config.toml
n_layer = 14
d_model = 256
n_head = 8
n_kv_head = 8
head_dim = 32
d_mlp = 1024
vocab_size = 8192
activation = "squared_relu"
norm = "rmsnorm"
norm_place = "pre"
norm_eps = 1e-05
positions = "rope"
rope_base = 1020.0
rope_fraction = 0.5
qk_norm = true
attn_scale = 0.27
bias = "none"
tie_embeddings = "early"
parallel_block = false
extras = ["some layers without positions", "local attention windows", "paired heads", "gated attention", "value embeddings", "skips across layers", "capped logits"]
init = "trunc"
init_std_qkv = 0.0275
init_std_o = 0.00519
init_std_up = 0.0275
init_std_down = 0.0026
optimizer = "adamw"
lr = 0.00309
beta1 = 0.95
beta2 = 0.99
weight_decay = 0.079
lr_head = 0.015
grad_clip = 1.0
warmup_steps = 539
schedule = "wsd"
decay_fraction = 0.745
decay_shape = "sqrt"
final_lr_fraction = 0.0
batch_tokens = [65536, 131072]
seq_len = 768
doc_mask = true
train_tokens = 428300000
steps = 4592
dataset = "wikipedia_en"
Each number is 500 + 25 x the weight over its row's rms, rounded and kept within 0 to 999. Layers, rows and columns count from 0. Numbers have three digits each. The size before them is the row's rms in percent of the matrix's.

# k: layer 4 attention key, 256x256, rms 0.111, rows 133-157, columns 0-127
# q: layer 4 attention query, 256x256, rms 0.111, rows 134-157, columns 0-127
k133 087:497551460483476448469499484520488548485476458456502547565433502529511501538517509496476515511525510471461521503482506526562483514511499499482480477499504461531518505512480431502505499498517460501493475517520468487480488474529512513503547525492502448517488506515475545511487559488473507514496484536516477489498483516447522505488531509455499485484499474496511530539490517509502474491516
q134 134:527503537462436491474530505462465507495499509507487537505452517497468499509482521485482500515521487479478506536519493494514463490476535490485461524518469528481488510531470504540506475535517504484515479491476515491490470500497501499482513497530483445523530482464464460474508455512484503515490559524478510466521502525491502485501491518509520471529473537517541522494551517513454471524535
k134 128:494519486492485504467498482486446502507502491492516515505496463461476536537473492458480517506490493501494518560491526493511464466478492462499477498538528512474477495536480530493530487501488519488532528500493526488522481532507528496509518502487495493524539508499496500490458448484529500516482517477504514476511502528533512517518461517508518524534462546507497500469528526485449505523549
q135 107:518474527469479520505540447478475465500512552472555473467536537501495486498458485519507544523520496527556492488523459544511474486468518540512471492479504487499522472493495470537491488506492468509520471544465464453502559469471518492493535488505487519501450507449483490494519521495495478497535520529507506540506534459530485460484501507521521493497517524522553486461479479543484512494486
k135 085:461499482502500484507516480531496498535475495463495532534512476508529496483491468506518522464545524536485514533520507509479467496487482526500504504520478503518486504481472496505544496493510458525528472541527506453462485484521524499474505494467517459486544521531494538542471558516531507529500467480540528539508458509488548488511476502507504472464451514445498525520511503505488496476511
q136 100:489511470506504494471490456501529475529525481489475544495514465527514504474519557489459470501503487506495500502468470464492499508526554512491518540505459477511517524478534515481510490504493524541521463514478483493502470520486533528508481488483525531483455509520527519504470533494506503498484470516500524503531477496499457515486520512487536526535473462507522479543473481496490497476510
k136 099:459510551540550501521482516544528525499473483447484481482508507515514478492528473513507455464482519501484486504509513508495520492536496527504516503519472471531531559478498480498479453445457460506461452500481487560452502508519460532508478488507499475492488494557528521508472522498501518509496467496497468555476499482503509509511536457507472508457543463470500531546484505470513489456479
q137 136:494521533479468472488476530448458521501479475469520517527475467475490564521457531478470516500486463475494525523475505484512502515465521487502475513528469526491488538518471521512516491505496516460518541500504498490523457507509508506485513520525505492514507468463497451477499440494524494496500545482493526479548474499531478542503480527516536535534490512520480515453553525462449488549514
k137 136:540518467475435522471489481480447513524496483480512524512487484481447555519486520469484497538494489484470516520470532482524501508464530502499490515510496539483503485524488532510567493493508531462537524464488511465511487533518522492518511491499489500527504512486492458493478450467521506522500539462484520473536480519494488514495479522521528509545465508506501501444514525482462488515547
q138 134:493470476526543569541483476523528472505522519499500462467545505518504488489512495544528484507505501536527474475515496480494502523530477505543534501468503477499523438445520483495483500494499475533479478509528482503480514484472490488514457470480506521471436517515528544501512521520500477491529466477514484529490528504508448495512523499497483476473505466512503475523444485485517523463487
k138 146:484494511517583498536502502507561493493501502492488464486531501523536455498506454535514489489507510503516464479496490525466507512537480500536494492469480493508505473432509475487460506491480452536483492515508485525502500484465461486493473493499524530477479494512514550508515526507509497450513454490492488516478506486504493501499506498478474495462525476476515485532475468494539493489432
q139 086:460508463514541498496465499490520493557523471460508470463531472479507511494501514481493514495458532522521489487450518490523482509522479481488513465506496493491483500512499490450494503515433513475501537514461524495492509493516521481507534501503523558512518501542532475502501452453492553494458456472528477519515518495515487513528500551537493489487553475491481456476486515478500478490469
k139 097:549463512477461477489477526481478496501541533480536513516488522484485511512486535467473510520513526490482515477492449506536502506496532512435489491514504468536491514515505503522482503503474510468490513503451491514495509503491523503473485525525511471503517474487519435451499485476442487463503522542495494526509519474492482521513534528490487500483526504518480502449545533486515521484483
q140 110:479537506502482481488518485456479520520496522494506463500513508503513509491497500521527491514510460508509473484499491529505539511502473522515504499457528519531498542520499515504496501511487512474509552501485475508530540521507502478492491597498486520504527512491539449486562510504479498482503536491452486507513487476484488548481535486491458541478563518524490485447518528465480493498510
k140 083:505511531478474528504514447481489434463552532536547519446501531443513516482487496520503488518498479517538488487499465511515509503490500482477498495498520528465515496498557533508491514501512524478518485453494503501495520509487449503467484498510491511484535505500495451487555456478468523491538546490480500508531504524521493503513501498515475535487542562503485478473516502499487505507511
q141 083:506520544544491501494518480559528506480459466533507528509471499543491481495537490504528458540558505495493525514523488513464486475501526498545455535474508523487507544529478528489529468472561526525505470492525494524505447530488445492525513483489502507526503510484506501486471485504499521507533487498471501508519456497498524516486486505522535511520479492526550507526495504498482480485525
k141 099:547509455530503506519502479514540523502477486512536451462523482499489498503489475518524497463491479503485522483494504528489500505501488510548510531540479503476498469495489499475524492487495498508523474482513460500473514529504471495522518438489540524538488534524497562549480485519529506525546476487558522518484507531500480500516495468517539517479475499490530464547490479519492477442494
q142 088:476507512510540468474478495537493503542527493488491518494503514463530475462512517450486507439471544539508475461490513470504456490474501525481530467506501484503495483507497501492481499532444521515518494489448534485474503465503515501518520487479528530518530505539491472500493502466471493515463473577529508463485536489517531477494506528526499510487534519489503500510467502564487505447517
k142 094:482468545504489474481460561508510495483484490476503528515453511488538502472496489475483490507528505502509495501513495508504478488482503530468494484498451478512495556514501467534491499499468474457465478526477508530520480486517479530510480496504490454491510457512477489447491533483483497519476515527477474543505506516477529489498521500495510491502548489515451511491514508500500528502513
q143 110:471513487508487521479475504502500514498486474513509478499500502521514508495586502495523505495510515526465473498482512510515491516499503478519494487490497544484479530515512551495489479532510553482514541499572521505525477550503487507495467561503475517524505445516526463488502507478485518471514492469475510521527492540491502550444518487505495504463534526481474498485537501520456485479512
k143 089:506497479521494506493514498515510528475529507527519474493501511494487516523481486494515558523534506494522495502477487500543478497529496480523487509517466503498459527510523500497491495508482555531509493501489487514504508504519464555531460505502542482528485495486495484527504476467490540505502511514429514495522500526495493509505486560517494524500545571540462453505496494525486501467521
q144 090:476537514513497452487525455481529515475516503489467551482496488484550526486493468494520498507506518542542495516505504540505515497550509503497489504486510557501534546474513532520512554486504525540514481470465479517515518495471503541502489507542469511502488501506537492488488536504500526514484501489474514503538519465482473489443513530505496552505547525498528480497485498516466510481503
k144 092:494512537517500498521525478498490501475491484499540542487486504510543533496483538495528506472492483450524526453497507483490458482469477536484514461550557490457500505511486512509552490465455489512527464470516472565500516492539532441487494543487533560537529511514498537490482575520468491491522520490525486541514496508513496513532487509502502515448554512505463524444475504502500522465489
q145 095:527473524524487471498486565509515516483464532510537461541520563479528434510520441512528494490488506529515504498501496457477526524491497480491492449450508478473498465501491450486509470554506521466484516505498497510500542494485488508461519515471494494513526448470463558477540509503491488513495505552525488509453508502483486515505510493459470484469514490536478525499503505524534518506488
k145 096:477477482528499456492490518469469537500513517500483507512499494567491490481537528444482504510505517529512489533531500513470509500520525477478472534452480522480473532492515483487502504550503447454474459521504511488538489484528516519464500564513542482511477500499490473545548533482494488445502502522467522474475489511507488469494503525459515484496498521530480483497479466511489507528470
q146 083:492549518522488486493546471516517519530510518513499553510483544515515497514503478527517475521500485493505478499514489535513541489544503510486499526417508509525483556515524534495494524491516503498512499483449502492490521477506500508492488503517473498503509499488495496492506520518431523499499529487494503498512488487469487519519581462520480480508534477554516486535476510431496489475489
k146 092:521499520537484515503537496524493522494488524478519448487492479483500499518509533492504479474498468478455536477514484476478478472549479499460487508550513485498507473455440543501513501482463466524529497479481470562492517519516539471468521504472546489504499471529508545478494500562518493499540525523557508527514472453488481544526531450504526514455485508519536495529521535519484487482469
q147 084:508488477511488505488470524490512494522513484463551499483506498474502501499495480493506527472488519524520459500483470469547475531529473539471498500511513489475477503542522524485556484578439523463519452472497490528490477494494533470540536479515498525535508526483493467486499472472452526530487484501506493517505527491512460505485485544521510511533529493509513458497527495510477456490495
k147 089:548483506509482516494454468498516480496537460477494513457495521463495490515537522468556477482526531525505511461516466547511472487470531468470525465563466458497499476499537526523543517542498513454526494500470481519471548516476487481447497473503494509510520452518511498502517442438493525467485504533515514550515489480509516507523489513500510451484507498553489496456544514501483529493497
q148 072:479527523535484511491472505554494507482495478520510527513457505519496477445539549498480461482536478467454484475524470492505503493486546502508509534485485490504502530525495495545493488482484527555481474495457517494486440522489454510513454500509521469513515479506488525528506502504483486479516490515423508466489488544490500503501506485508508521529490494494513535558501478525471506476528
k148 116:457530497547517488517474537540542534461445444472463480510473491504522526476482482485491505497483517470515486490491501465515505493521475494538494525489467492526530551486450483495465500484482480564462492502507521513495489509504454563535483473513496464492515469549506533485498531501531522497487479488448466497470513504492541516506508503525509535537529465486483482569482488508487479517517
q149 074:496502515477517488492511494489502484500485460448518479505512479477480550529481473503507538505474520495569500546450553491505497529502487505516496496499493531502514459495474481475521514489484486446514491518526482497511501478523541490486561480517511539493475519485509488492480463499497516519490479473538474487546496499537475502510469553521525481537501481492481455453475522487499492547485
k149 119:578474485461481532493530455457489465540530505512549506475519494499465511512513515512499474512515503511464499483485504492485522508469516532489512497512538492483458441494493512497546471522490500450539497473502471455504509518504581481477506492507544541522479528462491515517503454474497480511515513508542540473509497488492461499527524524474530468499448481515545483443494490502510527486483
q150 081:495497440465500531485497504520518485563536492453516487458523494478469494526494507475506521497472501519532461502454501481524478499498467484469480481525527466447503465533531509450519494541496484485511474507486525497489523492497544443500546456518480519537484507481499457489496445478504532513482487483531494531495540491533464477516489543529524485503499507488541448465478524497488453481495
k150 111:565468480442483526495486502477494472521565519487518530484502548481503481517491508507506480479516516522479515517512462539486500514480513509463513491587463476490476453511510514507535491497504519451510498516434485488474544500489486467462500449484473467495514494481516477514479444497509480515515525509538534542490486480496481494505508515477485473471496491491540519455572530506532521468463
q151 092:516467493488488528477499490516482506538530527472520438499524520509500496483491521478481506467481463514467480517500476445481494491485534541466548504480485473500523510484488533499494505532422533457576510487489525439459508498532541493501487515494498475468488497496471486529509496475485485538503504534521506507487457478481497470522533473466493482484515508506489509487510491533494511480491
k151 097:442470563491525532498497485515491457529495481444485510516518507475512494501511489503513502513519519518490489511508494498477467504518508482493506466482429532513501528489512496522516500507513489513496476492531530476501491465527467609468454474512463454479505467543520504472496454504501510521499489560504512499534500457492510493539505531503464465488471503479489522513486496495521506492500
q152 093:520492498459493468484529494517506531483508551515507519542515520513505509516488454500519523488540500491505494535551491554497543523513512538496480520476502515500523500460507525536517530476548510510516495490536500500526494492477471534495482512513471468512500500462473526490455566549514477534538508472504539525506514448486469508488543468486479490520469498546521519534495505501535539469505
k152 095:498504534518509467501540515495508526504442515475498489523484462500504481555511509479516501502477461438506527492501504551460468510510501479547485506487514507491531493457488484497521518469510492511520515494536519533523490510485503488454506543507490513516493477499465566482470516529488508471506499480532520457532506466503473523511469493495490508502478540520500517533487470516504489518464
q153 092:539487496479485503503537519441504518500538556543490522485520546473508456527519459525502488513491470521453494459521480478501507469508496483453486502511512482518477498510515477492506482545529490504501496495510551533495568471481495509468509505509459476527533469495454512503536522509491476500489544532524511506445479497485508482511534451487481460456525504521520511497494460473533492510486
k153 103:465510484508523504501476471522481494466508524512464501497515512467516454482508517483501503481510497538494490530537497522484444454559475474471502505515513511489479503493537530525478518517494507511505535536502513500504508469507516475471533559456488490463540508517533504540502530531520482480520508499502511521502503492535526541471479484497483495471502508523478547503533539472490497514473
q154 101:493471505451473515466531534528494486499550529507519497533503491503490485549482459471476533505515507474490479521514476521499549486493491501490501507515477495467563488473514475516479510470515469517495479513494526501496482464491484493475492470523475433504458460472469568521543542517541479520520504496535533527498498507460457476509487475452490501504471501483501551515482495529500512528508
k154 086:474529528490498473498548499502500512530467490485445562549492502540532494506515498474498519493456488498493510527492499433471505491501498475513464479499498501464534478496502477480520507479527487561492523510500544508539511464521532495487468516499487494532488483518507572513487537514513481525511498492511502490507503455534487500495459531449503497518500484483532544513486485507508468523476
q155 098:550436507493494492499488522525510498445491503490488510519503502506469495500512461476503522477522535505511545547509489477498472483494531485523473539521446498458513471509466482485520494524553485513510447504537532535493447526469469480540534460493483465511483506472473545495466490502527498521510471506531540523477490513519515506480476499514530486498429491471497528526512494528513499511505
k155 093:527489462514501486485488537473487542495485482504483492495515472532479489525521505467499561519497510495479546522492529539499473516452534467528496522487476494515525515528488476466531506487539497509509495545528507485502485521482478481502505482512490520550497507480495523521467475502502481493496486493514537487486505505514473469492443518473520484523476498538472485526473495485506499478494
q156 095:488491558528499511505477524494498504473453469509484480495505532484539492465547495520499476469492515519471486487492539456497450514521526473528494476505488522500481516513498507511491484554474558469504503479543529489509511530495495524508455543506503523524513474543495488510478494472473520490504484529490480506489479558521531518484505488524481489473518531497414507520524466553497517486487
k156 083:447468525529488497489477524498489531486521476559492487492498487514515516500501505486517531494539530535522489489513514525513482506504490475478509496464492513532444567513496484521496486505493547530497484518529513520494479476524501566523491528502498510509488518497478463491535495481487508493446492498452528488481520539476522500518497528489499483517520530501453471515478487526487554492558
q157 089:526491518484514477513522491494488491533522552505480507506515535471523478471509494526496491508494491497498522488497501531498489516477470497475515493457471477520492468528498544496502507557476521452536545515492535518470559474498528488490518543468485513516539521483498474491506531505451500500509536540517530491514450488495544499527488444552489454522498485508467475474504536472539472499477
k157 096:477467520488526514477492497510501499488485506455515422490506457470470485529495513511494460491510485516495489506516495554445500480525500492479497500539488524470510486451487501508468486521492489451491534504524533525509475477499503510462517516519499532465476487499515492457492484529532511491490499508551493516512488477509483546512488454515478505491458523515519501540505448491517490500513